Weights of a small GPT-style language model, trained from scratch on English Wikipedia.
Size: 10 layers, width 64, 2 heads of 32, MLP 256 tanh GELU, vocabulary 8192, 1.09M parameters.
Architecture: LayerNorm before each block, learned positions, biases, tied embeddings.
Training: a variant of SOAP for these matrices, 120M tokens, 3653 steps.
Each number is 200 + 20 x the weight over its row's rms, rounded and kept within 0 to 999. Layers, rows and columns count from 0. The size before them is the row's rms in percent of the matrix's.

# layer 3 MLP down, 64x256, rms 0.0969, rows 0-63, columns 64-127
112,207,189,255,225,187,201,197,210,175,184,183,214,250,226,196,208,216,206,203,193,169,196,179,196,173,223,202,189,199,189,209,202,167,206,188,211,200,207,202,243,187,163,187,165,176,153,238,169,217,209,167,210,181,185,203,216,209,221,195,224,198,198,199,190
105,202,218,223,197,203,182,192,210,201,195,207,208,166,215,212,220,194,233,235,201,201,217,191,218,220,185,173,203,152,267,217,154,184,140,212,241,192,224,205,206,207,183,176,216,196,213,207,191,205,183,199,184,197,188,199,193,179,179,175,197,176,210,205,206
096,187,181,215,192,193,200,213,221,229,218,235,193,200,175,220,173,183,182,165,207,133,178,207,231,196,208,219,228,202,274,218,172,198,181,227,208,181,250,223,174,235,203,205,191,187,162,220,182,214,193,226,209,207,200,191,203,169,189,201,211,232,221,219,165
114,182,208,211,215,205,211,179,193,193,187,236,226,162,194,200,167,212,215,200,188,209,172,228,198,217,202,208,194,206,201,226,197,204,152,175,241,210,175,204,227,208,182,211,176,187,231,229,176,198,218,195,155,189,221,242,181,220,152,187,206,182,202,207,199
099,197,177,213,211,191,217,191,213,158,179,189,217,228,185,185,242,186,205,193,178,192,155,197,214,170,227,209,186,176,246,216,173,210,198,182,201,191,256,225,169,197,201,227,184,213,173,233,194,202,212,192,199,169,185,175,189,184,228,206,202,203,199,211,212
095,194,203,177,191,209,213,183,178,173,228,190,207,174,159,201,198,190,176,208,256,212,203,215,223,179,178,171,227,213,156,222,221,131,203,189,200,203,186,226,187,177,175,215,189,184,191,169,218,197,209,185,178,197,205,203,201,195,212,203,210,216,192,181,185
096,208,205,206,189,199,209,206,195,222,172,166,172,183,172,236,188,200,155,215,204,207,196,227,187,198,212,213,218,201,184,195,175,225,205,220,172,203,176,232,183,184,193,211,185,201,197,193,210,202,190,178,173,208,227,194,185,191,188,196,221,192,192,236,213
094,176,238,169,229,220,180,228,200,205,179,196,180,186,178,212,194,187,188,227,177,229,212,194,235,237,196,186,182,188,223,199,187,189,184,201,205,189,234,198,181,191,211,194,199,195,183,210,211,186,212,209,222,198,196,218,208,206,224,181,174,219,226,208,187
094,189,190,240,255,204,186,179,205,180,155,140,190,227,222,215,230,188,213,210,191,192,240,196,159,186,218,171,223,223,196,228,215,211,199,231,198,191,182,192,226,156,192,196,173,220,177,222,195,205,188,192,223,187,219,210,188,222,199,214,205,183,228,192,220
096,202,199,186,203,218,216,212,188,209,208,206,210,202,190,207,220,204,222,216,196,198,216,163,201,211,222,188,179,171,184,206,202,180,175,208,196,217,269,217,203,246,206,216,187,196,204,161,215,197,176,179,226,218,213,198,235,179,204,186,195,200,199,175,189
094,202,178,196,244,190,225,207,206,182,211,219,195,155,173,201,188,187,233,211,154,181,189,126,211,203,212,182,191,201,187,226,232,241,211,173,176,144,157,203,208,188,192,224,181,208,229,222,163,189,187,207,216,217,199,198,164,200,172,212,223,226,191,238,217
103,197,208,224,181,200,229,207,204,217,231,186,217,236,186,199,206,198,223,184,191,198,171,176,195,221,214,192,188,215,202,209,199,169,210,182,184,246,162,183,216,225,185,161,192,187,197,229,201,211,197,203,223,182,217,189,213,203,183,192,240,230,206,166,194
109,207,203,206,204,168,211,203,204,217,202,143,207,181,208,200,195,217,206,232,164,244,208,182,207,214,202,232,162,196,160,206,178,212,231,204,207,230,259,186,197,194,208,208,228,204,225,192,250,199,179,203,189,198,254,223,206,197,200,203,209,172,208,178,201
092,226,168,221,205,193,202,226,221,212,187,176,197,164,244,217,208,183,199,204,190,243,185,184,164,183,192,185,176,228,205,200,189,181,189,218,219,187,186,181,204,187,196,172,207,201,192,166,210,215,183,158,200,183,226,158,204,182,196,182,222,179,213,207,215
090,200,239,217,182,232,192,217,215,223,200,222,211,174,189,226,191,203,201,192,181,240,213,210,179,175,202,196,205,221,183,180,204,193,161,214,184,178,177,161,209,202,201,214,217,193,201,198,185,184,209,199,211,198,173,174,184,224,190,190,168,236,215,213,221
101,193,211,198,207,214,225,185,194,213,197,174,221,184,144,201,217,200,201,209,165,207,185,212,173,232,209,203,189,220,172,225,160,212,191,201,194,247,183,195,196,211,174,224,206,182,212,156,179,215,182,211,185,172,228,216,157,223,158,216,182,197,221,220,200
110,188,147,213,221,205,207,174,184,175,195,142,174,202,195,199,181,176,225,180,156,174,187,174,178,218,210,213,231,165,152,203,217,186,204,183,226,193,191,186,222,170,207,178,196,178,186,207,163,212,223,196,204,205,174,205,190,232,225,204,202,207,206,207,203
096,209,198,182,203,199,178,217,187,175,206,175,174,227,178,223,197,205,168,240,209,217,197,196,191,202,193,210,168,228,187,187,212,214,197,207,190,178,195,249,204,217,221,168,206,194,188,200,208,224,181,211,213,179,191,207,197,188,235,201,201,197,210,172,201
102,179,233,155,202,189,201,219,189,183,201,195,182,215,167,208,180,215,180,204,189,213,197,229,220,229,189,210,180,187,162,234,217,228,197,197,232,200,180,173,220,181,220,206,176,210,195,191,184,194,226,224,211,210,188,214,188,222,168,216,217,196,220,213,202
105,174,196,215,158,174,197,182,185,189,205,204,233,194,202,190,238,195,197,150,230,198,196,189,223,157,213,211,212,205,211,201,168,170,234,204,185,200,256,200,201,194,196,208,185,199,198,184,213,200,180,172,202,206,188,193,193,176,200,199,207,190,201,208,201
106,180,205,180,218,188,184,188,195,193,203,194,219,222,202,204,194,219,198,174,182,204,203,248,198,175,207,176,204,188,192,210,176,218,188,195,184,251,192,186,217,210,191,201,203,193,224,229,228,201,207,214,185,209,241,198,189,229,221,230,212,161,201,209,226
102,198,234,183,216,182,166,205,211,210,194,218,186,190,234,220,208,206,169,200,210,221,203,221,209,236,185,205,207,198,197,232,211,219,175,222,205,223,224,185,197,206,180,217,217,185,214,216,247,207,242,165,190,190,216,198,205,200,176,203,203,206,206,195,229
101,187,206,212,192,179,202,184,212,186,191,209,246,220,189,204,195,190,175,179,200,202,203,207,182,201,187,235,239,218,221,182,215,194,204,194,201,228,186,197,209,200,198,218,215,182,222,193,185,219,207,219,229,223,195,196,176,228,194,223,213,191,207,246,224
091,201,183,236,201,224,218,188,164,209,175,198,205,181,155,201,224,192,210,185,223,242,175,182,189,196,181,170,218,177,191,218,186,171,199,193,207,193,217,231,217,161,181,190,193,181,205,244,221,211,174,185,205,194,161,219,198,227,233,195,209,211,213,191,193
095,167,220,183,223,197,231,203,199,162,175,212,207,220,146,196,196,174,201,197,183,170,169,207,182,232,199,182,186,186,204,213,222,233,204,192,198,197,174,196,200,190,184,228,178,206,215,231,197,191,209,200,192,196,199,194,212,200,211,178,202,186,195,217,218
110,193,184,204,219,198,178,186,192,192,169,225,216,164,233,223,193,205,204,181,195,178,232,199,199,166,217,214,207,184,193,201,228,195,177,213,198,169,221,187,221,192,197,200,215,209,204,238,173,204,212,209,176,213,165,233,198,215,225,234,209,210,211,226,195
098,208,218,203,192,209,192,198,239,213,251,181,212,188,207,200,204,209,203,219,205,205,200,188,219,211,179,189,186,206,225,165,196,241,191,225,198,225,201,214,252,211,201,232,230,158,174,189,184,185,186,225,164,203,185,223,211,217,191,204,225,212,190,207,192
107,198,214,187,216,194,209,178,194,213,180,229,184,218,246,215,193,229,201,221,183,202,197,239,143,202,203,215,199,160,213,199,195,214,175,189,205,249,192,178,226,213,179,172,223,197,191,249,248,200,214,188,226,189,251,173,207,216,169,214,163,189,187,188,206
107,174,262,194,169,220,201,210,226,212,212,198,205,209,174,235,225,201,195,229,214,213,213,192,218,198,199,223,169,198,185,169,186,231,179,191,222,262,218,188,219,216,196,161,211,180,202,152,229,191,186,197,201,177,220,187,244,176,204,201,214,210,226,205,225
101,178,213,161,181,225,159,177,176,208,217,211,199,182,179,195,207,200,168,187,206,208,206,164,182,189,189,211,209,225,156,174,228,191,194,228,232,202,183,206,206,202,208,206,191,198,199,180,228,200,186,186,206,178,187,182,183,200,228,201,186,194,216,194,191
103,165,203,207,198,207,220,194,221,184,216,187,194,226,206,196,215,199,171,162,175,184,185,224,180,219,203,204,233,204,210,218,213,218,216,208,237,230,156,210,205,206,196,223,213,203,176,203,159,206,185,176,195,210,204,191,165,210,200,184,201,174,204,214,211
099,207,207,194,182,188,216,207,209,193,200,221,182,195,228,200,229,203,220,181,187,219,242,180,201,201,202,185,184,214,164,202,200,184,172,211,170,210,161,216,210,188,192,177,210,188,163,199,235,202,161,187,215,206,166,225,165,165,206,201,206,188,218,203,249
091,176,191,195,172,223,210,201,199,210,185,158,207,239,207,218,190,165,206,182,213,164,184,190,229,174,188,178,223,184,205,190,177,173,195,219,216,188,208,229,171,207,185,207,229,196,214,218,176,210,188,187,194,198,174,170,167,216,226,191,217,207,208,234,186
098,180,200,221,186,226,239,203,196,228,228,249,202,177,173,183,228,212,211,209,195,224,188,173,207,203,203,218,186,186,185,194,197,186,219,175,195,240,175,156,200,218,201,189,213,196,229,167,213,212,199,192,195,196,229,162,203,212,177,215,208,209,206,209,183
103,187,156,190,203,191,196,206,215,193,169,220,225,170,208,224,192,193,183,191,185,223,166,212,227,200,178,203,163,203,201,218,199,208,183,185,188,194,205,195,192,192,195,191,205,160,146,214,232,190,190,203,182,207,212,235,209,195,198,236,188,169,205,181,247
091,219,224,177,198,204,190,176,206,185,196,208,171,216,219,222,201,218,179,250,227,180,257,241,212,192,194,241,184,223,226,207,206,216,198,219,179,200,202,209,191,165,192,194,217,201,198,252,171,215,207,225,189,179,200,192,189,207,210,234,211,201,201,181,213
093,215,206,162,195,199,187,204,188,216,195,242,220,215,208,196,197,180,202,217,143,203,213,184,220,243,232,183,130,182,260,190,200,201,214,209,216,173,182,187,221,209,190,232,203,198,175,169,196,210,198,181,209,182,211,226,214,195,214,161,176,185,214,188,219
096,197,203,196,208,193,187,223,182,167,205,158,192,186,189,209,198,210,183,224,233,188,214,187,213,143,202,226,232,210,166,187,234,202,230,219,212,203,200,193,197,146,212,215,169,176,189,201,178,198,199,183,189,197,163,233,229,197,210,224,214,196,200,191,220
098,199,189,182,215,216,217,218,231,186,224,153,207,185,190,171,224,198,198,178,204,182,160,215,203,185,193,171,181,237,223,200,162,178,195,195,198,188,198,180,215,230,189,212,166,196,204,166,207,190,184,193,168,200,196,233,174,205,213,194,207,193,199,168,171
095,203,212,201,196,225,202,185,202,186,181,136,207,203,218,183,189,184,175,181,254,231,174,226,204,227,188,181,200,212,192,220,197,185,208,237,193,269,181,196,202,203,200,214,180,187,202,242,186,217,206,212,193,243,186,197,195,192,218,193,182,216,224,203,187
101,224,178,219,228,197,190,236,199,197,219,202,215,206,172,192,216,227,202,189,185,198,205,169,227,205,192,183,207,202,198,219,200,220,208,228,211,169,212,194,195,210,216,202,218,196,222,204,183,190,200,200,190,220,242,214,194,183,179,201,186,195,228,206,199
098,202,194,177,199,212,202,178,194,224,189,196,240,204,195,192,170,184,191,193,221,181,162,240,204,185,236,231,194,187,194,198,208,231,201,176,218,199,155,187,186,200,185,191,208,193,181,157,242,192,191,218,191,204,203,200,209,202,167,199,201,180,211,178,192
108,241,220,161,214,192,196,200,204,207,180,160,217,219,218,183,212,197,177,200,195,205,213,179,239,202,199,197,175,199,201,220,203,178,213,202,190,207,194,202,195,203,202,206,223,199,198,186,157,211,200,157,224,195,237,190,182,228,189,197,214,233,202,188,179
094,169,200,214,188,173,193,225,212,187,172,213,217,219,227,216,170,192,218,170,209,213,229,220,200,198,211,190,210,226,170,207,169,186,223,207,199,195,185,212,194,171,193,189,196,185,210,214,182,189,185,189,202,196,197,195,187,236,162,203,231,220,211,208,169
097,211,184,207,194,199,198,209,195,186,186,259,208,153,230,233,178,189,208,220,198,252,216,166,168,171,234,195,227,180,238,193,187,193,189,204,172,226,208,194,228,197,190,229,206,195,198,198,217,201,230,181,184,200,200,165,215,186,162,188,197,197,198,205,210
102,194,180,172,220,194,196,212,220,220,215,234,191,238,187,192,193,199,227,179,193,212,192,170,240,218,161,208,189,232,221,191,163,145,222,177,191,218,252,210,226,213,178,193,188,208,194,230,223,214,199,196,194,189,199,198,209,209,218,184,204,207,223,209,202
098,224,210,203,226,197,219,204,183,184,196,181,221,226,197,174,182,216,188,211,196,172,189,195,224,170,174,205,188,182,156,164,229,234,199,201,209,169,191,199,180,194,221,178,201,186,170,211,228,177,179,204,183,170,213,186,220,201,200,172,214,171,177,188,222
108,195,205,211,211,212,230,189,191,209,189,232,193,193,178,177,209,200,180,230,209,154,208,198,191,215,191,206,187,196,226,203,195,177,198,180,168,201,205,244,200,208,178,213,228,192,190,245,211,174,207,206,181,185,175,209,145,201,201,191,196,197,193,190,206
088,204,175,209,211,209,205,210,210,188,191,199,208,233,200,223,191,213,183,193,186,210,173,224,207,215,198,232,156,211,191,201,162,215,198,159,222,244,238,197,167,196,197,220,184,223,202,168,220,170,213,200,194,164,193,178,195,207,229,220,223,206,217,230,201
105,187,179,217,201,191,210,200,187,197,194,267,180,186,207,207,186,202,218,189,210,161,202,212,154,164,196,195,237,200,172,214,188,213,234,185,198,147,203,201,198,207,185,202,178,166,213,216,187,198,206,204,192,180,194,162,169,195,221,185,231,224,192,190,171
100,228,199,209,223,223,199,223,199,189,167,193,197,255,198,222,204,190,219,182,198,181,186,218,209,205,239,204,209,143,222,167,197,189,228,217,197,182,218,203,217,178,188,220,220,207,173,197,191,186,202,184,195,190,172,241,169,223,233,187,218,207,223,224,169
093,186,214,199,200,222,215,196,194,216,227,227,186,200,255,209,196,212,211,182,164,274,197,199,205,203,191,180,180,177,203,212,190,200,221,183,218,233,202,220,243,194,172,184,209,205,216,208,215,174,241,161,202,209,186,189,211,172,186,204,193,184,190,192,223
100,197,186,198,209,205,209,189,178,211,218,227,200,188,159,177,222,192,229,211,230,206,181,167,185,203,182,179,210,187,208,227,220,211,183,168,177,189,232,206,196,215,197,222,171,168,208,227,178,212,214,203,210,220,174,210,188,160,175,208,207,212,216,212,204
114,197,245,203,187,188,197,198,183,161,170,210,181,230,219,211,175,201,188,236,199,221,222,221,152,181,204,178,242,215,173,191,228,201,216,215,197,211,212,198,203,177,210,197,212,183,180,196,194,214,175,192,221,205,229,164,215,208,200,229,202,183,191,215,229
096,197,194,186,194,189,203,208,187,169,213,200,248,235,201,201,210,222,210,183,182,162,223,138,218,193,219,175,160,194,227,171,215,209,227,211,213,203,220,183,182,197,211,161,229,204,187,176,214,190,179,179,194,213,223,194,221,205,216,235,201,182,218,229,211
097,163,213,181,205,225,203,218,193,205,220,144,198,210,210,203,183,214,227,222,186,206,218,240,239,219,180,231,202,201,189,168,204,220,190,208,189,199,189,171,199,183,194,206,228,196,217,225,227,178,219,215,186,184,225,183,174,206,199,212,201,221,194,210,225
108,191,187,194,194,168,215,207,204,215,204,152,169,180,203,244,191,205,151,207,215,192,216,203,217,220,220,201,124,224,155,188,200,206,194,184,213,162,242,196,186,229,211,183,193,174,200,200,195,190,190,186,200,171,173,214,187,194,198,192,196,220,200,202,203
103,166,190,231,217,220,231,195,175,218,214,233,196,208,211,248,184,211,229,194,157,222,213,203,188,181,220,206,232,210,220,173,221,180,202,206,207,167,217,180,202,196,203,211,200,170,167,165,169,191,209,195,203,210,261,185,200,198,186,223,202,193,197,213,207
104,209,206,224,240,216,228,192,193,175,167,193,194,217,203,206,235,209,197,185,225,216,190,185,206,209,217,198,204,181,249,218,178,181,213,209,203,200,207,203,189,207,192,231,172,202,196,223,160,166,190,160,166,188,209,203,186,178,199,208,192,215,189,221,173
099,194,207,177,243,199,184,192,211,196,185,228,172,235,207,201,207,194,163,237,219,226,216,235,189,167,179,198,230,218,200,225,197,222,226,166,195,206,188,215,172,168,184,226,213,192,174,222,158,218,235,166,211,199,193,191,174,201,216,206,223,180,218,202,187
091,220,182,225,178,203,201,186,187,200,203,195,211,215,185,202,204,203,207,266,183,202,213,182,177,204,189,226,173,206,200,199,233,206,195,184,215,195,187,195,226,183,194,181,231,210,190,183,203,209,184,248,234,204,201,223,209,193,194,176,192,162,223,189,236
090,222,184,227,196,217,198,222,178,188,214,182,227,175,202,210,191,205,208,175,194,232,203,256,214,201,201,176,205,178,186,176,204,207,200,204,220,201,202,202,181,184,163,173,174,172,175,188,211,177,196,210,214,192,196,209,204,182,163,190,195,217,223,210,234
102,172,236,219,185,192,219,192,211,215,152,204,213,221,205,183,188,177,181,201,168,170,220,197,161,202,209,204,214,212,197,228,212,217,159,192,186,208,193,211,212,186,197,201,195,183,204,204,184,197,236,208,195,213,212,243,170,181,214,189,215,180,217,220,198
103,231,192,189,226,219,185,217,196,191,215,229,228,139,217,217,216,207,183,172,199,240,213,212,203,221,191,174,178,193,232,192,194,200,225,204,172,196,156,222,206,228,185,185,159,164,230,172,210,196,210,206,193,205,198,203,201,195,198,239,174,176,213,220,172